python train.py --positions="rope" --qk_norm=false --bias="none" --parallel_block=false --init_std_up=0.0248 --lr=0.00142 --lr_head=0.00639 --batch_tokens=32768 --train_tokens=230300000 --dataset="wikipedia_en"
Each number is 500 + 40 x the weight over the matrix's rms, rounded and kept within 0 to 999. Layers, rows and columns count from 0. Numbers have three digits each.

# down: layer 4 MLP down (transposed), 1024x256, rms 0.0586, rows 861-907, columns 0-63
# up: layer 4 MLP up, 1024x256, rms 0.0665, rows 862-907, columns 0-63
down861:457508519522523472522560528565496490515516461552479460587537513547465534485552502488523561552499424527487520524532553562450477537470529428441492513427452514458539460492473393522561519482516443
up862:551505457544541445465495492510473511542550477468503534467518511501417597579521540460494505494515526441502539472529499466480470468487476524482615476463487515489515506529455498581487440473516466
down862:408550578489538533455492541466525431486543512475492492546450616492494558475556524443498481489496513492449444521520525501481514454577530497501486454439535529474530465440537476456615488497547502
up863:538529527521529497430497491455490484478471538502434498569537476547519476477504454515486503453510483510459480448516480568561444561466528489448529488439430472496571468427469476448503503489532494
down863:551487484512485473470495511514492463471490441517557480498548523500453547420552523428528533503477493458461492463520509553508531498473550491439453489547551514524498500430450480481532454530468434
up864:493486542506533503470467519522507491515480523477440543541483467484497506545465466513439475496528494473518475450582465524541492506433511554515524454530483453531534542448488457481496504492517519
down864:463504488541573496461501423514420511477528449508512525539539515478451508423554467451495443469479505449500454485586473573556501534560492509527540479437444441480527492388542348481581511510510456
up865:432584484472482555504459519539524541411518450502560499542530486501491498516554497463449554563505506449518461550519466417437542535513503587466536588427419517551485508509508482488497430483555483
down865:481412500514511491523522504513459502542479497600568507459487500501540493543480530536463477439490443460492493508504508521514521428482542410573439501564491472498457499502494524511536482493483507
up866:568499477484478474475561447481503460513461459555498495511453493463435491536609449497507532437552461523506554433550402573533413483339489510490533486474501517463493512513525497469523533525542436
down866:585479496439449540483499506471513508499487504522540485440541488487505488450487491491516554502509460578509562511451444457552547478433468570475535522504474528530427482497456500546519522546454509
up867:496508563507440476501438514450526531454454518521453561473462488501494521504530531531530489494483490521485538567456594475522471517538610490557481547558508588560525440449412458475517463551507522
down867:417506560522498542539463531466585499496553474514497492481594570500470537438529521461516448437506456507460485454505553483465456554556458484538544533451473528491594487498584375454577545488452467
up868:574537525500568447551542493553434555543461511559470530521551532511467454557529423470523511462492481537460504451546445588548466499556509515508505477458449458540521485512455479560480446446458491
down868:467458500499527522512507542503517438541466496500414521478603513526486559478503505544559530494572521518456541457497483507523537463591547526487432485518513511586487465477483500457487605500440461
up869:554466473538531498581506431527522474541409415511476449466510477462424535443529520514531456532534494484512419447517548552457398590521546503394532466489503538493623437478514441443587539472486468
down869:463511519494507492464487529513541512499593543456521503563487448511548494569471493609479495463468468493534507507471464451474557483503531450543467429494487519533430531511535549540497469517527495
up870:527520590486459539506433422461434493514427414491504510472535496481444521539476507469458420553501540465434502459528478549477520588534552499480530572472458529643555458515472456480540419490494494
down870:523473479474502582528494442482530421427535578481473539480569500493532440453431443534521552518512489489517549572533399545513515491498484535484541480465521520481559541467471453468578481466484494
up871:451485419490516458498453530522476518572517429573451466528469534518561512604515540546537530563437494470527438509530476462505559512496501519480532468437488514506512495434452451449496557473514521
down871:534531435495491490497541463546477536484568471622423531535515477534488513490497454419480451482500492478501487517585517483523557568544431477547505498423433495482488560487525394498577475537457432
up872:563503604540473435507492521543558507493400537582558479510508522456478537473503539434546477518529546432441548556594537522490438516453592495486511569506524470542535464491502436456569503524530518
down872:470494522441553460521496485543499475372523485450521461471528408524483512526511450475525536469527550494546543493528580442525536456524510469464559497444496484559485491453516504471494484516457549
up873:506498528469563427437522484428462469460523488436447488507503544443494507517564487542526530466522497408503463471528503522442440536477551448548530487578510550465533460518522486551440462503476459
down873:430367552506541571513555520535469530510475525422545532457535520457531596556490467487533539489549453480497481443493500454488577523437432469521483479503500555520439428446543485491487429466547507
up874:545522469516477467566473546526484525528413439503441480473520536444501549504475495506567407479461524465521445456517572462503440604480592481447505567489515531529568458499487506474561503438512523
down874:478438501551451530497497514473513531502547557513532494510475466577550485564524508432511518538514470464465518512455500448482535545479428456564400455563510460494502585512468478488510508496502560
up875:519538550513466512479500495537484484500485466495566543541561518528488539516502545535400454529523530532548434513466505460452548485459408525473513484449454493505604513494485484444489561490525450
down875:475493500468475543493517494478477553543538479511383574537444525526490504520471457551452543472501444513538481501476517471523483477515462522453490515468541489475509479566500546531451532430592435
up876:494516433547526551470490478610528480405513535534435552519453594552471522491518557513512526485533558585502463501548471484486532492552454516461599595477488517570537545450478494521515543457515528
down876:508461533536445445524506434572544385536469582528413484464528458516498522482504475542501479555558464538463556512417512475476490478473511491535558518558592566512558534509426405483553559533489480
up877:474512461463501550492470455527489523512490516479514503480521486505445546482521500538526472505537518469532487456508507518545548508510504475532491478545467512545522504443495477470525503459484511
down877:470499456506564501472506446504451522513511476528476491500496518546485511468520430475497468515498553474504495464503515547560510575574491525524528522416426513532522521390520386490560484467473530
up878:614496452526527504489517422522525475456444461478397541482481494560489528455509438556477507512496527497528456507469548588574420530481536460447534493413519524455659425485500468466562493448538527
down878:448522538494477515527480467569586520476578491495520518485465475495561529481493476569459486406432496508509526513516472522400543546478470455468477495518487511456407547518581534576494405502487447
up879:423462550457479529522507462549498562470520444542515513444458494539549482481527406490501495473518515518538535568497455484467533548488483455513521552514472540505514517524427469503519473590557501
down879:547539482492471474460492477491509449603376479440479492483506565491510599493451570462521444494532571524527446494515519506517522460553520560491547488465435488459532469488480504511542514519445559
up880:519498399473567469551452452529508549493520492513548512493449495550494519532494509531483506503443487498516479509515479492467493518459446548503504553494571541544558488475522471449511517436516553
down880:527487419497498499492493481497502497487506563394500514517528519498547506442531441701506477503493546498510500517435497547521480499514501448518513479493528473527528520500496545472512508442474546
up881:496448542493487527477431546490496554534495498522443529506525534508527485496495473509578496511423514548554479468469430481434534582471502484536494476423518534553534499495476491375467511432532585
down881:490493504474558502526485515537495504500359471519476497493507482461524526541525472564449558477508431426528422543519517431533507452484463486574475482502595511468590442500455592485553514511488508
up882:517548471560505530509428514570519459474526400508474527525508624467491559525463543538545499503467517496511457543538528476486459483546532516483534498468509556500572477433494420465512531467496487
down882:507479494478497468504469513472497510539504572452510474520435466534511482485531469605496487486528518552504565488437454465479529458553517447521438475487533498544520485521547541517502450489457490
up883:518534565533546510541502474537494449495519442529456512505421492553425552553541540518561530548530450504446461437515549506456464485452493535497565454496501503462500571512493485537503506578553511
down883:548436513478444509503479527527513527555454502594482490498564520449510492492467536455471569495474425433469478462522528518497464584513514510519490440483556518530522428442445409459601528541526519
up884:506623578497500511489415476580506470572464519525465547565495558536519516541491514480489550507508462518516384447493462504498471460455506529515559521470468526522547406500491458507452506482499463
down884:535451489415555497458541495463526497499502531518574529439486510486502462451491445485513486497446448510539488482548557523526519468503527510532495526512494471551462509462538523528427503549537526
up885:418537537513546525488474534492470471493480507505559503502502495548444456493475467510516467506524455592464514455508471536544551470519489432587584474431511540491516466455470451444466511555501453
down885:518532515488488529524524543518543535461526523467492519465530546540444501517488518444509518490591528533385549484527473465467520544556442474500506489516496494459488543490514516518481456502506527
up886:515544377483429514487542469539487480500492580487498473517487503508450534583485483547453535496475501528549465554542495497535532495500513545496542505520414543556524560493491497482479534522476492
down886:525553471503496531507495497541537484535512459500480467505525482463501563503509493538509574481490541438511543482466510552524459519526529431443472509453524514520507400556496506454526470469488539
up887:494508568507519444485444502541483486503508561515443501522530544495496519532497570492500459544535483481487470470550485490533487541488485504471526507500495492520487552473436498478474538476486520
down887:469529472551555494464510511510436528503527418551489510527481569487489521475562473419554400456481492442534476495478508516512540520567495469530527480437432500496511527412496364508494474560456474
up888:482474388604564484546492443477499493454433519526415432519540507539460588448405484461569552476437550553499520450610442549491486519578559501504589469480451540544567602452466486486507486492440475
down888:509474446568470509475445542633424584550426561499569522471508532459397555486395560510466506569473507448537495534587455530473429506421457508492546429504566418502650452482558548437579502469486585
up889:494462477469508439447512534463460503485492507434509525442407503472485457499505488509477496543487528538560463542522539548458511493531491562518504509499551502549507540528498475504498497472490592
down889:517541532543478536504519530483491527519563476547510475470528508495500449502469570496464505510512440488487566458503513492494440469417490479535444548460470491435519464533513493497508496594549454
up890:619515561489534385500540489572488559454393490501467504508536454473566555503529517516438574439490471384509450481586524571507460539397471541397477513467495470480534511548483474575593455460500526
down890:527403500519480479431550481482539519505560540471497438507548493488499510440539490428465445476461539518407409497512423517514424543536516537506525463517499551453422545557561491561451524572469529
up891:513542414529530540562502449560448460463486392519531568518478546518494474473489539515510447428487518477424526480504540517536517495509504508574495549520537539513505510421507535485542580509455523
down891:488430510472516468487519529481565508555499543570552481492478419493421496530519508473518438523512454508462487516517545486476514521492474532467542483484515512524436484552513605516428463521557522
up892:546586432525496458549516520437496586545536446485480518483443523506460536529547507477523495468476488435439508488555551562485478517504566564514490475521548482498489425541488495473526603489458515
down892:463525480487504464516556554583500530477501478454489508422553496482490526488389485449484503499451497506484528467598508539482509504485496504405481510523445490496481441508444506533562448536481466
up893:475442441523524508481482478503415496454484446512440445492484518498529510481510485457539499455500522487427499469499497497486510513484507519530534498489524503511488519437494496463528478495490539
down893:498504375488515501467483463516419493471507472527473500522544545524485481442493443508469445501476496459498493519590523507518445508503462512451557502454514488523504494405464366423549509506471460
up894:470504502538487486501476486454497467539392400607509410525541511542552518498580405513517580515479476518488536540499485538426469560471542514496514514453470445541526474528450463474528526510513534
down894:468529566495531530435575547524460461510533437476526504438481552503507529534501443540513530434425561469498530555583480494448516505406502478518401452541491477491478489542496509515450451548508529
up895:459530535483477441479475530455452507522442549492539520483534447499492552504466535549564479558534515447483497445461553552487555600495517525481523513500454537512607466478476474489598466470410509
down895:526496469550526517477552499526523489524506474463496524539449520536528432520503424508487521490443543565509510491483466469488476549497436468460542525515494501479483545545432580565482495524564523
up896:505441519487509458514526513479447439454517510509483589537479534542496530494503467479564466518530523523514467507544488542485451514467569486469518458488506531544534543501469507531449514404608520
down896:546461537516488522489468471507491453501484465479476525493540431525508514493491510487516512535425496505551482480520516463522561448481478528514508555506452540478469555510472553559421478562520493
up897:597542583453498486500534395563511488509443441461499449517516499492384470545537496481488619451502423439513500460516470623484485555429456544511431463484515469488513490494492466483551526525487534
down897:526528482476474528522494516486538585475540567437470496518471516469492564428521509507523492517453524544507513440567476421529527428435523534505554511528522515486598494517471411525498552472497507
up898:521468410566584512459488562371487463474478555519477498485505530460456593453499504482519392537450589547507452496486475507528431542448473562506538494524464513580520455466488453478485475457481486
down898:408515511495533507559510435544580537464544487507424583479469511465472506504437526509484524558476511484507503479514534480421489539555540494485477523522460439494574452503511440511562502548540496
up899:532506455580574510494508443495518473489503495565491453462532531485422556455542543464477458466485503548505503474513519506451498524432486474484525514471454506483503474494504470468535494531474454
down899:501475450491496470512501501485541485460512490399539546450534552435519477525440482483492535525489491586522438499466481472497485524529461558524494519513510511540580439457496446535523518443440497
up900:509560475461431509448417487559391566414511511493471481624517486492428552497531453513462492457509563500489546495491547456495540490494550601552591445463488527550487516420403442570503531529542460
down900:536531491530505478485480557605504468527424525554557522546490447547538487536535485590528508523587483506489501497472455560524532464503495499480501518531529489485499512511532529547492440507541539
up901:452511510551519513478483457486454500489474522510484515489490512516502514513484500529516469538538490478500510517514490531513486458504526550544577508531480518539479495437432466549495520459476486
down901:530465484554494525480488495531414495547548470590532527508500531556467505507532499456472444477507563532490538479499501550562546473573428503543586474455466470486484546373511265518466491531453488
up902:489453496569527485481495552510497445530486444483475548522527596558519574502511547483456501571469539549509553494561322464528423494482461509443584451484479520588548447464507471500486589462416491
down902:489512534489503462536485512540494468564494582466443484470474459424542516473473481488452490572405477532493542494541465490472518518471494582708416524466507483609515446448544425465560471520455490
up903:520518478515557573477554488497445479432478457541536567459474468617489527477534488546484517480533533500493531461499457464479481521512458502495503453522596493489507531439495504417541516474496559
down903:472502546540448409527482535515481543515522462515499514534535525463452489510486525482519551556553480483491527562488539535486495473468501503444468508398449530499505505514527506540506537531486467
up904:515501409596465474434479491486451573486512511515530516567433509490442538490559565501594487512473594509563537478468489519511549519519524474528515494512521560531533484461505463506497603477455583
down904:457492400522492531578539519429599493476515495522522533503483458449528520420464482506536524535543533462493524547568446496450532538478514458493549472523496502499550502523514420533550463524446505
up905:514541490494545514529430532420370473458487479455513546470475536479423506505517549525501469536429531539529547516555507545469576476472453504541556478484524503553498571439491486414511466472590468
down905:516465506513500555506469482564478432550474511510552503462566464489403542511497448501532602513477435563596427467532501506435501485442465507459517492535518540510541477472437436486528565490516415
up906:438498541480545504475496508488482512488434528497453553463503516536552527473441512525461468559452501504544464551511436490569455476522515536436555536455496573630536414502481466475512549495502535
down906:484439507512527519463469555482545471522402532510490540500599453497559505471464544496537449547449447495468521379480525525542539499488552568504532449398474539579515474553591542420436502496446470
up907:566494473492520483420483494481467523444538527526481496478488508470502522467489494538550416520489507458527531506528535528510494572567564515454527501477487540502516496464441478538491460463531549
down907:486499404448499484512500438489475534548485545594526411556530552507496475432514415519460426517476486433472464490506539557508469519611473517500489526439457496477508469424460392478592473517532505